From a checkpoint of a small transformer trained on Wikipedia.
Size: width 160, MLP 512 SwiGLU, vocabulary 2312.
Training: a variant of Muon for these matrices, 133M tokens.
Each number is 500 + 50 x the weight over its row's rms, rounded and kept within 0 to 999. Layers, rows and columns count from 0. Numbers have three digits each. The size before them is the row's rms in percent of the matrix's.

# down: layer 12 MLP down (transposed), 512x160, rms 0.099, rows 337-383, columns 120-159
# gate: layer 12 MLP gate, 512x160, rms 0.304, rows 338-384, columns 120-159
# up: layer 12 MLP up, 512x160, rms 0.329, rows 338-383, columns 120-159
down337 101:504497558476472613504587511410529484519402445445433492569536570414488458550519554493518497545507453428561550471421480521
gate338 105:462544531519465452435596577449511506414454415464530557541521520505549517510541514506475440497483453487512527523387448522
up338 103:562526431486543434475464506428453516577570529509530477543481506480560542553555524465508494569542542535439522540452503417
down338 107:500554519494533500502492522504446565521484423557458486560459520528556533559521498383507484598550541457606519545432440507
gate339 103:443462492455583519425544521510517452550564521463455551514474512571476554445525501503492603468474403559548481468427510420
up339 106:557468495453410483548467538517454509349453481553565514505562543512522509490489496483557385573534477443555483354430544517
down339 105:554451578532445480480454548535580429431493522393569577478433517518468529511523604482539491487549490532565480543497510471
gate340 104:481454451482605598492486444492564515532456531621524496584421467511596488586483468537520438517549619486420511491451498470
up340 101:514503579419432359403508556533549450460460440465470500514532522508464502414464558476538626452487439527478534556553486499
down340 102:537471432500478553475475439456487514486602470522567527577459503502560507490581587514484497503427526597450485491474559599
gate341 099:422581527483539491507519548550508460500598590394478594522526521478563541520537502497549539522493509548566407489559565586
up341 102:477497484501446500538521445514475513557473476590456490489460427458481475517461531475616499439479529504474552453562448428
down341 101:455597443532480498483500582532542512466450420520506532458466467491435561523412657526532423471503530492542532618487500518
gate342 094:426539485447477500472396545556435542466386466511532508519595461397520554526463510574461593492499619455454440404460492492
up342 094:543510512478514490444624550464353545550482392545439497556574549504526492542487472485477552521507440461499454591455410501
down342 097:511551543538435577457441507539554546635471482516370467523489497560495550439439506425469476543504481429488502594441440547
gate343 103:492449485487557467464479487457500476475494548448482465428525515474472502476441461461547483513561457531531449486468557446
up343 109:506550569422467498519455501494414404393521584487534470468548599435429494474535518454551466513464511574548583526535545520
down343 109:524601491540560477447535589558508506407504576489523526541453534438452445542616503393505536517367496537507522489527520530
gate344 094:574505499533482461483489572541441422534466530527478581425421535480466488504511547592446490526472478506525489554518575455
up344 084:473520459687506480506503576563534567506544479499460545566429480468429566521480374487420521523479454569502468530495479593
down344 094:464483445555484514458558458515560511519566396444515484474477487486517531501466525477406477418499575518553531442545513626
gate345 100:467589437446540476577517524537489519457496509531405474473556473484480525493527457468524488624543458450528513512532464519
up345 098:422525407494576514477497412515518431440472542438528540431557405542540541579548496519552367554475561532449479548515543529
down345 095:498537502559436510413462454557477574422538379568478468518410407444466491436459415502520464535600468523508509578473502472
gate346 094:415618437510423510480532548527451436494519562479481502524435411524497507461478488433455472510475517544513441543521512432
up346 088:551429572491462509467499488492520446495452559547451512537440490423571588590397574549523517491538521396505564545527529439
down346 093:492501575512464534527500525521530451491491450528470526470559517468495554487452496447466552458529532405437503479569582554
gate347 092:596453543451454495597560410472395538536493491508448553520438439480472439437467482554464433520511524518495482539524603457
up347 092:560425527434508514395488493557543513413554567535582452608394510535545474407534547487440413431480493478491501503578569501
down347 092:513577480584438624492463509515461514472460543581494551524502499524557504481485525498508469467489492466494557551557485511
gate348 103:469502423550517611458539535594520585465507558491440493534487491562468452511555576495464544495444503505525527526503515500
up348 103:487502426455512622433465590446562462543527516485506441519504523525572542500567453487537507499527519458463457495467565630
down348 101:540558461499476472480458591501543533535508547523473531472455510488560524563456491527486499530469489441452529573472451585
gate349 092:505535524464481509560471410555473509476490567525470433555538469475490526455461465390599477597464398496449463470479495487
up349 094:508412520480585436462569548487540462428540518448536570539513517490459517561476460486463424431621494465480452533532467488
down349 094:467517478511562422509548545560584498447470469523524534458566492561522493545587576513424426489486529523521495460469569444
gate350 102:429484427566590508472516480517554455514484503467540498459485484425535486506457490450487535569565434460542523434503479575
up350 100:555490518457520611536489581552487489531483515486620462524581523555566564407387534480493534568547522581479538466496503488
down350 101:556545459537591469469535500494558521519445436454484463588478546523479477463549494405509541494426535497509500474614497552
gate351 101:387535449494507553494420466480553404536384558622552489535500379546482514454506498576453494535505497538468512491469416432
up351 100:566471515547454509437535563522460630520546499513470537478464583536534466487502507457563565543511482540483517499475514586
down351 086:548462514464479445579513478472503577464486506423505493495508668493538507473446488394536628480499565510489505392529539502
gate352 103:512585432555462457478526427585513471504487448581477530449559557452492441489474551414529512522520567413457521530511503484
up352 102:532531484540377504374465480515489456460542480419458543505581521496465458413573520582499455494483601568486489490573513474
down352 107:516515442513488442529507539459571502494446549463483613380524473445444474539441471471447429529482474545569413433489537492
gate353 097:465516459530454542457502495469550518505520417527394486491538475440485466528425428523527517460540539543518498525457480434
up353 100:634596514562554556559442399484493407610552467498471555547471524519462606533517485453422469557518496521485555513554527460
down353 099:470538476472571563579475469450419535493534414505549466465526466533511477512570496471518424530526526463492556606448534484
gate354 107:551447657471528519557420600446446551524463616524483536411451541402497506576501503491487459555496511425490511592464545492
up354 107:520497433512421554505551534466476397398552507522510540505454510505433453437483548480431535570524504521495476535523575480
down354 109:537506491532524472498465603580466548438499458540576563487520501552542534459585499625452447478486553445480514593490430485
gate355 100:506457475620446489498591529411560556442447545471474451610455483423454554526435553527541493528492445460584504379524498448
up355 096:355483614585539528556511472434548520441498484492526509493461466509479528614500390530492401451476537500477537530490503509
down355 099:386456454539451626459568386527539515499390563422488520632540465461489461580512489480597522557427514406471502566489524516
gate356 107:526433501505483521458510409461517517531506450496428534462553482495488524474413497429448568495546554474470477419483492568
up356 107:444538584446386517502461517447530463504487538570464377429484553614503515485528449539460469594504524479498492562633495491
down356 110:438422461430432398448449413507532570524533457546483529432480562509573505534445402494493502477482451535542579505539512479
gate357 094:541477489512447527476499527585523518512480468582527512467520446558567455466429516505510548631457572461463508545579482495
up357 102:543535386490553418584524542478469467469460554516574556540496490563422418537410513480529467580469553561365545422479376479
down357 096:436480511551498485593533542421502524488617559467468479547468487429519472446452641559524539417608479450508553575534565477
gate358 106:469521427398514451509450560518616499447499536529510458549624505470453469546450426462491528547458428463489545426529482447
up358 106:515447468411473457547475486453542479567476488527543444503552514553509435457424535586467577546448532446513579503464394395
down358 106:447544537480520473619464500469490445581480420580490473537440406447527509512458469583410570479487480522507515576474419438
gate359 096:449545541458455521541484477526556445512508478498380411576564548419521428382526570448514450574500594583454471493478482548
up359 091:610584398496463514465512521518492504519412521542453598441435495569474467518444386536525507463509469487566550581570484551
down359 092:416483541531525586527508402517496557446499524460517545511527492574485536518444369502490457467505387448444567583484472518
gate360 103:438456591544489513518569577447555424512560585526504434471496545505377503520558428576502561389429592428458571577558565521
up360 103:625485555533496440575434602452500608506455476462506556488446526375474447606479537475468585468455547537470564490580589514
down360 104:514543519477575543595480450473492380467549506621446519476452436500490490545522518385516489427505456552475432535597512495
gate361 101:439554490521500465469490541472519622460448472464519538408480538524486477547453572427474521426475527425455485487521537500
up361 099:511468557457502435487522526418535477374528552454507498489482460531400443449594481451503538482529577414515508539471435539
down361 100:574448578616443558456458521555541491491571481487521497510478498530392501462589530510531402596528442502523456456564422548
gate362 101:479530571507525530480518461511578393537555445565398512536440507588543430498456602545517549501505569539482441538514451632
up362 103:515491513532471486402533478539455492446535460546546452604458455578469567590443605595487554546515406556429486554581560586
down362 106:519455591496504523436587521450461506559509574510442427536614556456552545522523603485508427533488432568476459590456515518
gate363 100:443544524466448477442508448502461414535543560580445559462577539467450470561518464444456415465497564465525503501463447555
up363 096:441543481471557578543545428483511417611542532511532472503499586500420461528544462489459527521376513471455513396443459542
down363 087:478507520480492569553445507529496445514485486516536517530530545508547522455560505486497445423430561512588457518475421589
gate364 104:481429443470533447473560550569505531442463525584562544482447421486437555456568442480447530499579487495443431548438467512
up364 096:488503548563366542452468489385514464451556461501442463520519546596517486464577424422541557522525432443499497465461538356
down364 095:515491579482515535525492548481513487501487493537482426524462542467557501583581481480491379495513446551472505426561499472
gate365 098:542502549461514389473439479470422504509485509571534499438532486435472535477584529541453431568633498410459526489498573540
up365 098:475473484495540567442491510577457487497523516441502600435544541437434449461565457423570542484495382552441466438523446463
down365 100:518522562558494486582450473576446508530528546538475520526509555481380462487408556603466536428563433519392442475480446550
gate366 101:505496542532483597418542439511480495429497537645540511518423416486459566540485529524543426448487457488465445622564465504
up366 098:391631491533550534430462439510550449408546459608447441593504498496498548484506514507399462536513537414510409549445529472
down366 083:426515471533521590461520455497567480494484390545522544495471440503462456449451534575501450476498511501523444500512401427
gate367 101:474453600522501549507517577488529530569467544471509497431502426541492526462503448538522409455498514524515511502492616531
up367 096:479562449475442514392441485518408491409528502495518521567522494403453506524467526511482593523402466542519450431516456407
down367 093:538544475432499531405472587490520537467533506480507495584545408459488529498519460536495588512545505561493512448605538415
gate368 091:439536461562511451498486474476535475494487493431488449473498573431456500501487463417410483504491437521511562491513478520
up368 092:483552576467561601519468502468495505422581541484504390489442508502477503576587478386449547434529478477553557507467462535
down368 100:460447537507471399502500463541475529543453529552580549502604454470604421489444504544539525494539518516478566511495505505
gate369 104:517428526447469439536602392423469562514460487473453517611553410583524563520546524477493482483516457390419526550479493478
up369 108:454448430448539519442539489573528434535476672522522416485620502498505516431401482480403503550483465513489531444476421549
down369 109:446509476628542547481495577521446466589481501414515492480509442457432512475510464522548503550606504467464568579529479498
gate370 091:443533577458501548519584436553470517562462441434515511449549479523523510580545411505537554536427545497408511553407508517
up370 090:477509547451515413478447518405476405611468498460460584473522501512525497456553467509423508538422497545580495498583575609
down370 087:501512525499517527575514561501508533529534482570483466531425532510515526472361605504525490533515448606508568455515486448
gate371 103:476500490559499472479478463559585624550463429460430455498531486479520550473539509381469426501514502518477514511513561523
up371 099:442470557523511476481491421473447512459489537520486518536499530411448597438436424473538547524461545489552477390442527460
down371 098:518501520636404522599501382472495514535505491491550513453529497498497501545532465517497603531532488430447581544521573489
gate372 103:379448369443452525504486469559510520616522458595436419440520441474560495517418540469477567539473496483500467461415535338
up372 112:481540534583490451449433486408557562568598517569534445570558526456479474489608572664439610498473553561506514602478440473
down372 108:460552541436612530458450442461474537500533531527564469514468533476528478518465591502533504386457575463496419424566475528
gate373 103:438536453421642480422565437489403561496434532483528533533536467451616555529533499456495574521536559663456518499520556492
up373 106:478515512525552459541522562544570523464522435450430485595547607521446445459526510464470498576634577489526441564612513495
down373 106:497570482499398459531524494460475487503584630468502511481534552473536602496557472522562493570475496607522529495418413600
gate374 097:516499516532510504464538486466529538526563499540571471553501491581471502470567368473578593530422571556536495442481521439
up374 099:545507517543539544558516470514595527564482525510522530490519454578444533528462429521440551520504504538516519480476525527
down374 100:597583522558435572542539470460621388482518435541439517537522477435424487508418529584516470477494491523554537447524528439
gate375 101:407420502536557471487475500489441458541559522475544443499456519537486528578455521489439448487502547579576400437512491590
up375 102:601542475526531463536433490525562483487442411504534528562542500535527560371595376514469594506477504392498522488467550411
down375 099:430575456469494517501469505495503546488511577373546576484527452472530585455461520595529497413514543509458513474414480517
gate376 094:507570504566500436541518525504561423457551534472460469435529510439487448462421526443557481492452501369529456544492435581
up376 089:554508528536448417541543470506506478501538535519531465574484557459519425455542592419468423554471546495525533619490496536
down376 093:509406388403584494551552461562439497441563563466517495459508544510500485512514520588585507537467425588411611623540624538
gate377 100:496440493506469462482486528537565514593552498564558551458486426489395448530560594452444538516505550450507548524557576435
up377 097:531495451467514465473510584498511535481478484478571471424538524446584489471504462564557509562417448544520481575479522557
down377 103:553469490496487480493485495456442448548537498429434455421585459500516440493488408407516484504524475499476436500547578459
gate378 102:505501581413539470487483453440570470557466509455538551528440513594558516465616477504505466596417577499546483485497520476
up378 101:441391455443507530564532510518456494549475463444473473572487540491597424499541525460456567529524496507464496504581463455
down378 104:426484488589544438485456487465486435553505487422465534467411441459471478501487518541483537537472529500485380526455465404
gate379 102:527531484543415594522504475537502598489565450529449481540499470394510333518517462518527559449486547527499521531483479523
up379 099:454412381411461516427466489462536498533516469423542441557496587450488493554454461537506596521524481521547420464561508544
down379 098:474522530503545594580543623406538464495573466539521485470492582443549468484413487458465510436511569487492489468573588486
gate380 108:528579468435606479482455541458474547483533529543461465495492414494502498518520460524585482565526496535471449467608547511
up380 113:535529556563476588478471554540484465530397467500554566472464583565441465435531465475478439489499478537508546476496556569
down380 102:558537465525475577571549429514481463483589446566569550581495400489463517538434520438513488371495638568476568431461556595
gate381 098:487417556472491476488529395528513507548536482531416479573541585454559483563534508441536458553459611496503472483506542519
up381 094:511434495529498507504487426548491430548531467570453467454447552490564434499578505524542474482460549519533508508516524530
down381 100:561513487471444509483451568475452491479473652463517478440533441495481537467394566517403485513517372487488511479478505445
gate382 104:458503557511550565435564509495450518505484488535475553501519561592454438479528507481527524530574541485465392550579493486
up382 105:417569489354537433534509532515536598443494536546498504538469479396514500494488531482501557451583499538524503517512473503
down382 094:514440520507510563503487537555464619491464501486504478553461398603475572535480457458413461462448487471500527533552469485
gate383 095:544482427567584489487392536431482499528461475505508562486636400531442474525454446452561457526410423470598519456517582527
up383 088:456483451362513458523517452458428438580545530467519463483489407504607441410442484536459500495499513622558495585432430524
down383 096:529410585557567497537458484429438554477427498535571477482516448501490413538526494517452425557554471428481489484576440478
gate384 104:499486485503421449521560442545547491440397519505556574489528538463485460446456466495533521604524547510510499535561397505